From a checkpoint of a small transformer trained on Wikipedia.
Size: 12 layers, 8 heads of 64.
Architecture: LayerNorm before each block, rotary positions, no biases in attention or MLP, untied embeddings, capped logits.
Training: a variant of Muon for these matrices, 13772 steps.
Each number is 128 + 32 x the weight over its row's rms, rounded and kept within 0 to 255. Layers, rows and columns count from 0. Numbers have three digits each. The size before them is the row's rms in percent of the matrix's.

# layer 2 attention query, 512x512, rms 0.0535, rows 501-511, columns 256-319
107:132108126134174143140173110118142144112127196143182159123114124156055136154112152072107095143148129165084125058114154157129070124158092196129114115095151130126146106129170110134195142162157143
114:167097141124105105102178100177049156176131151132113125101144064180107057176103174110168120132139076146164134183161081071104166107131109173111112165138171114075148177186115080081174134189130115
110:133122136143135098060129115119105157193087107161119131144114089081104167142151122125093149153129146178170161092086111143163114188117187123133149106089161205126187121111061108109133139184097121
118:117044111121126107161124105151146096126194133071160117112160154149148121108143145041180129098068141115143070145111062140114150115158135154126111120085128116134149088092153134128107081088087099
109:124141124113055141115139186088118127105105129121134133171127098142094134122105086122142138154160115111098154100090112111155150107124130073179117155104182084117104125149189140106106100133194167
117:137130140140133172143133080154152127130164153154106146125115101124130159147175109145050081138164111053122148080099122081159147103158153124150127166081162146133138138114126137118175134098168181
119:102137140076147158096133138089131143113101130049090148129109152161116114078129201184114106135075108077103155112123178137095167215155131103145141140066175180066175166112122137123031097125097139
114:128108173133087094148133096136123108107144139116143134143077107102153174140111134106165176176119093153095108147125130129112116134117111071088072154173114125152132185099156119099122077129123153
116:054071127072123141181123123101139107090101114106159154132153129123156133138113195131203110116153116112091173107213138125135173072092144150147115100160129072181065200099150103181117141058120158
115:131107163142157030113164171086171126132117151152105177127155066119111194078172168100080094166102156137106132105118154133126132162141084062139098100132161141060097088130096109082112135146136152
107:094099050129100085170168064106128115124165163177133091099134179138142114089134161169104180092129172092045148196121132125080161099174115175124169182101082149136190125111212166145119164099111162
# layer 2 attention key, 512x512, rms 0.0546, rows 501-511, columns 256-319
106:106136155163048174190081149198147142154107133078084096058155088109141117166071139088146151163079207111109127117124106168136122137123102089084087142123123119103164159134136070111141149185141131
116:111175076129121136100141108107123116082172176134159151146128085139158190170090158063129153112225155081135126131087092134155084099165173076175106099139123198127059092105080061136109186119156137
111:161163158104171146104150090105142096143087104073084111123108089175071136127141140105160094126136222095144102145107173135170143101104131133110149148143137105130142136139094053164158123121150168
114:094136120166138172093084185155124188116126146154118136144094090120091156094123125113127126148095122091162139087217142112128115173144203162153121083090156143120188136096125127139133063137087188
112:067136066138155098118057122151106110044165107105133137172121154120145166092104185070111109127148131130143086142162113175136140140146111139118172137144110176170107146168137095169126066137100125
120:100078160129157138107151143179124141165075109154083189129128140088053095072161151173112114111137107147103121192118117178132179102093093181091128137107154077119080124126179076120102136107163124
117:120118105107077102143094185083086128120079103144173078132138157070112112164180141108139135142129114113107156048130144142113129096125111152125153103144090164119176076152148138127092120175105112
111:104101088128142139147154138086236148123125167090162141132100144105180079089149105182093146163175107096129063101139135117136143153138165185084075138174151110098125152160094142121107130098148067
110:143123121152097122104084164114148101155075130107085122135145148105078087132090071125121192181097145121084089149047126126134118112182111095164122106129087129104170158151196136108104130173151092
112:108120059140143157160101160203131126103126151136143091150173130181149106129111088152088113107064156132168058123122182232172145065143108202140177168203157170151094164141145130189123169106186136
106:121115124144098153127080160112147161156173113112136109126112109128170140125065134063091079079119106151148127158120193120161125121151084090154117169140108107119140122108152180120144098165117126
# layer 2 attention value, 512x512, rms 0.0408, rows 448-486, columns 256-319
103:085117183208079136168079131159106130093109130040121132209185161123139152086137144115105047101174140103134086100105097075121174145115113082168139106126142062113139082105151108159125082137119130
099:131218154135120131143120168128147135182165132118097094152147146169143156090096115112156133126147186163144141173140126138203132189133157084127107123132112152126114091106100127154122163089146176
096:129177106106085069092117151145087117107119106144170134149145152140130124115085143095130175101159091155144109166161051146154146082164178141144084203144136077155136172081183096067113079143105105
098:210123074116127159051118065128093113134047085117188116075168216071156090177056122122176114095064154109080135122133154130158159140133143108162107165090152138124101207178135121113054209078132228
099:189190129102080133117155188201210142165115151158097152150077134143135115086102146133141113139070167132143117131160119131116085162123071100140122119144163178186168095090136142106121093155049082
101:119127109160141193099120140214145169162133128143103099173106166131114122091130109124087130090112140100135100135092175106139218122092115132085192097150111168147137140135124140117161110089137132
098:089150143096160105120145173064094108143143151098109091135136130140142161180133172065126142183134094154051102077160095146152133194126137123120128083094142120171155184078157160143091139075122161
103:178111137187105186122106113077123079160162142151145092157124122120180121155099139084101179114069147127118062096104174113111139091096125133150145100198137087091145084106153141140147101142156117
103:125139148147065068176125098117137167151157075112179123139228126160097139162066139073171109157187125175194077170097067133151167122109203141103078155110101108223152108114158113182112150125078108
100:080084132087128123115158153145160091133121133127133118147140142185110114086145139149144121099141128163154157053136150106143186105173156152128117089114086157124162120091133132148145198126100139
099:158199122108152145118100143127075157144133164107087130083128095112059159141113074116160093182107081122137133186104154136137098131117144159140162087061115158149134123159147138132118163172133195
098:102165166115107117169135161095127126172073132175117120120104060105101159149090176134068148136153121107076120124084106150095119111162122136132109080164109173163143099111096151152070125113140084
100:131139145158162083111158089111147137116101139172120121102187142106115079107153152131080146104103127108140124152147162132096175145065143076147109128106156152106097076152124145142119070099126150
099:116107072099136117142174144120096088139150085126143093145025133127151121153129124132138120153160063176080136133155141126078145134138119186133133136156139177156114120148082112108198143139151127
096:102144142143138118139159175148125163127154134158117116152135142200142206050134107147076123143180146126143136107147124136105135145143174134221093118110162125185077105155106109107087170133112075
108:142142152180186158090137207150143149171163110155093083119114108134120086100189145079133122155109132101116120160151131123117120170150152140086142133145078168118072141137129157099106133144171125
089:116082101066060143101119106145134055107133130108077121108156133106139085157085107140103148105134081047123110131112164110129109126174154095119129075156067146137149089144175145120157112076092163
101:098145112069163152185110122128141142129086176088109147137193146140168126126196137062118158166148108095150114133169158143099120089090121136086122142135118144099170175107146136128125135114087168
106:093130163175096177064156111100134126121139112136151126103104135108113151113127107112128083124167136135170185106181135093104115119066143086125078170139105166142116138149155162154140149076157125
094:101100134167194145132112164155107108139149233119171167137104185036107127135160136120122156146123081145125103107193069112133138102080127089101136159203079126109188173149161144120146162097120139
090:118135124160153156080115128098112071140178156136098172147099121130115157098072103072106135124074180104157065096113075149127079133108172098087074105100127112181148194136151117125104153117075168
099:150123139140131105152127099107101113109147100141145153186138170093120102160124101154124106133134133123134128171106139165129081139088133139157172181114115100128109092200134103108188173137096135
102:130151183157151135160125140079157121084079117117140121117087108124120088077149105094117186112111091117066118146132169168143135083120157167159091164153135113155134137152069098138125153113169126
099:128127114143154121104076114199128168136105129118117147155145168134172141132162092125137170166069089104157126157168111113141095094142102142141089164126151159136153114111164085140151090131117158
107:127154169122141163114124091105104089158129109138154122170153117113170199135133116101078208155125134097144135121143152121090156086122102190110129153130081072062157089082074122124130158140084081
097:069135162111166176100170073071130160125102169113065146133074092125126073127161122130180188166173113114119116142124197128159093113113141098148101145083144070111126152135126091088123116147153144
102:125147152135134150113138166081092077119124176120092158124116085116198127146164119117130108123150059112110182102121167091070123122172152062105143085164135178183116129107093169088064075154115190
101:140133124113146120176136120094107171140120132121141164084134099109138117135127071135120114149175086161155168153116134157110159121112125150136119109182103125151140132142145090122144149120100141
094:104163103161138128124136176061116134101085046135168089119078141147170089093112119127139146238137115129097111118096163118159121106198083092151148114082117077123132115116132164114124112118166168
097:144110129124076092101166094139088079151123098108103096122054138166141054082075109086141130059170151098070108145121171105141116126185255127114069072113117138108144146125191084132139114125157182
101:106138125101129151122122129079082157090161164074140074087128131127116159108133119093161118173143096163131113118138139138169123162096091174136176103124106073153156103201155136149131110161128109
098:101204170126118130200130116084109147156134151121157122105164098110144096121061119126111101113155128089145137123155096135171094165120128126075123131124129111136174090085120142169081107130141135
102:107125191137148134116111159165173096107109137101093180063122094216123110169137080102070151149100160193149136167091109118072126056126171135073139136162094125177064118106117154105103137138162112
094:131102141156088114127143140120155145171134152114099151129112154196105101115110129109130163169088142138150108127147103099155141098120135123097123103105130148145173132105147213136136098181150123
095:115134133128101110080097106122134106103096156109103110146131149157087063166151190106185135094078146100127107080077122137105134100122119090160078206096191141158149173109181151138162133167094163
100:089152132094119116133162174124132122096186096044051122059131069098168115172115145156126134155143142134144143159073137162174153138114134162131133157129107068158106081181084112157070157166158102
104:167146129177112086150136161129135144131148104097121117162109101100170118118090163064153122098162190141114133093134130066136143095047081094134153068138047159110152147085119150123076114156115126
103:101131121102150152145145174134135119143125089125123145121144181139112085123181145118148120031066096154098157157139103120166151138127108117117114143181162112124076086085200134137128158122146089
107:138135067116126115155128165087126120168099146137134116102130145160096105213124113146130105096180121119151115120141174156140100113209153158122125171138112123140139098133186141091065108075090135
# layer 2 attention output (transposed), 512x512, rms 0.0373, rows 448-486, columns 256-319
108:143196124097146123096137124140149109102139069145180136153109104081134139089118146143092210178113117157132129122058141145137110128123187133096109161108119180141096177096113161149055106178171169
098:161165174158137117150163093141103101159104169170102132100119086116145147141115139080077160100114111084107090131094077153110177161104121165132168165121162144108112125126081070122121127175143086
096:137092173104165136153092159114057108130122120137125144145188110128137195109124129099110135145108154107134109119167151114131128117083080141163117084147127126096068116155099137170139080049118088
100:137151118067090091193127154107157167190127150129127115147148114106056163084127139094100118113140096149163094080082098140142132115172114095113161166180077155094176048099137166170178130091060120
100:088135131164134132114121077080102124073159138066174069152163092167107153143150119139127174162158111177128118152146114132104103130106171109146194140067140128128113162152158053098144133114173084
099:153120095145117102142171135093098088121111073054101166131148057109132142141119068154174141162144155155132189147186108112176077100151158184193092169084162082103118121105161105119149116180139133
099:117136160095123097124135128171167121131141132145121122183101111140124104139163093128160099110110163105140161128132134083124104155177102161153162126196064121105175121099118090087149172162133071
106:062170107090120085128209129158107166152092166097104107151159140096124115082109099143099087168198122150117186169100157177140128092090112110079183155107087090090109131141141130052132129157101132
103:072115050129121180110117140098126108102097113101115124126066119103136145104178138107126150175140100163079223135153156147146159144172082144103113134167141155110119167103093181101120127086123085
099:107140144168159139142128089093138124151114117121118151081125170093174111193183094101150147095121105093114080150138122073119086124122126113152097131140172126126124141154156095113045109126120086
098:103161103101143121108118120119166092107141084132130157169134115137203110090127139121099127097073071165152117083134111106124107124149140097156120224194173107102146100111128117112118139126169122
099:084074120141117128096169067181141119070163147089143131099153163186114112129153079163108171138139129134114170118062160120124152168144067117093095157157152145133101129137127098116169135090177142
103:138161144114152135167144205149120115097138082148140133166098112151047149123123076117186113120100107186177137155144175117144070081119130144058138077137081094232205132106135157184126127122151082
099:137101154189075126129121153097143104115109161108150145105155155129078090067173162164106095135126147132127104105151112136137121170162098139124095105162182130192121178156164182102106122124036132
094:176058089148148173128147204136117103094156140094120118137094158078045067117097140116140117171103088137176111167128116124118110132067142097094112091079081127137123159111120149170124137093160105
104:088126209170095131173123074116107126080065135096143146113114141131146154145136052153139151187190092205100113108152122143125167137133149127157119100081210146105144073093139108117105117165109101
087:133099155156144084101199109139141138139082094126110160148106135146138123117114136102118156178092160136113146087114147157105066128134089119189129135198089121159157116102119122073132176150141132
101:184113234103048134159104133105083146132122116106170113153124190109059160105132156130163131115071146154125176174119088097134199132122132109158147156136112118146137084115112153108092151130133085
105:113133126106142137163100136130074146116132115093115099122110123109081128098166111130083147162144100088153127106085146087170145192165081152104150102078158117118146129065086160107107134145132123
095:144122126117088039135112073175141112162099069136073115157157152134145139162123105101137100130121145141156127130104111117126157086188141188119138066101148118113107104138130080216081075179084129
092:182190144084046081173093106130213074043109126071175120132171174124158121165120118135117129119151126201170177116106134165073101105125124181166150156204127127073144129125136139119187136139159088
103:159144106136104114112095169137121126145098146129090073129112097134163118057190183153126110146149152134130164140145088049135135086178168139100097135071121184110079166050134164082072094111126124
103:111113117105143166115104122165174168179165114187153049136157113137066112164128129159147125163138148103165118118139119112158199116123137101100101127140197107148119127107164154091158136136147135
100:150174137085123092136189151059133122156160171159146045133106108169143125101084167153107163120092142123128112138125123165145143149095134090126158130132154122097130171145091177099098170151123168
108:142084165170118126125145166204173125152094152108185124101123132177134104117146106082143115062105109142142124110149135064123169131107135098147067132106116109128062117174108115149145133097143112
100:175133114090099086166097143125071164105056089119133100152114143093084127083121084174089131156131104143151128169120147086088118145140160096116113152159192205158130137068141178159109118104123139
103:180137091100173094112129058152137121151128120161042160119129141114087081118101134165131131096133140131153106118140150189145147083121114124113109175132135047112108136092101102117130139119162153
103:137104108138113114098129144120118154169134199110083128127127100106098131094067101156113164088112106111094136106127143062169114156063109131181140126108116144128126141147139140121134102149106121
102:127157144094117119128089099170105167121181125164091114094125066115126108112129079092096139129100161082117183136114127073153196196117106158135081127189190109142120082084162070129113114132019120
099:100160115120127138106121188075121126128096144121123078103121150130093139136110125103102131132117105109151131127184113177117089090112035123189150189154122140152139131136159167159151150157120096
108:151074103120161148106175196150159149167142181130071239168165117095113095123136123129113171083121164154066144096097107128095159105148133071151107106102185198051152150094100113090135137062117111
103:112133111109180117127141153189139121178073108171108176133120156129116204073172139104145111101133141160121110109080103093154108151158101147147137146198113159110147112171095138114187146123095150
100:115160121143123141110135068114153132111146131161169114166163121077141123119184172133174137123165107100106090184172115116140136076088169169166129091124119102158145129128063068155120125134112126
095:089084097147094116044113169122135200097169067174156099114138103119136120151132178075053117145125155123144075186061148136121097155119152191093138193086159103076147082094097074152126135133130103
097:118131131101098130122132096196147183095119127188156153131096142129155129141081041147113119165129133143160126149089083115197048174115137099142134139129063126096125162126109072132148120162162101
101:127076116189136136180103154108168124143146201149185126137133142138145090067071113161157123089123109134131171104190128126055159106143161113065121092117130141102104131087174173128172106127126112
102:090122099085127097160117162100132084111166133101110117090143070152098135161158116170116109171125139130144103161208123083079114179120152032125115164132125117126146106065115123195164092111107109
100:182101124126131051102118102105106165149069140166160129080095130086163134150135153144140158093140113130128111116116071070085099068143119154095131106162121080097200194091136086135117114070090135
106:170135127188175183116113129118160154106112112098095078105099087119105201131088117095076172218121051110127102115130144154118153088122099102172155125128151118154113121112163092101173132172191099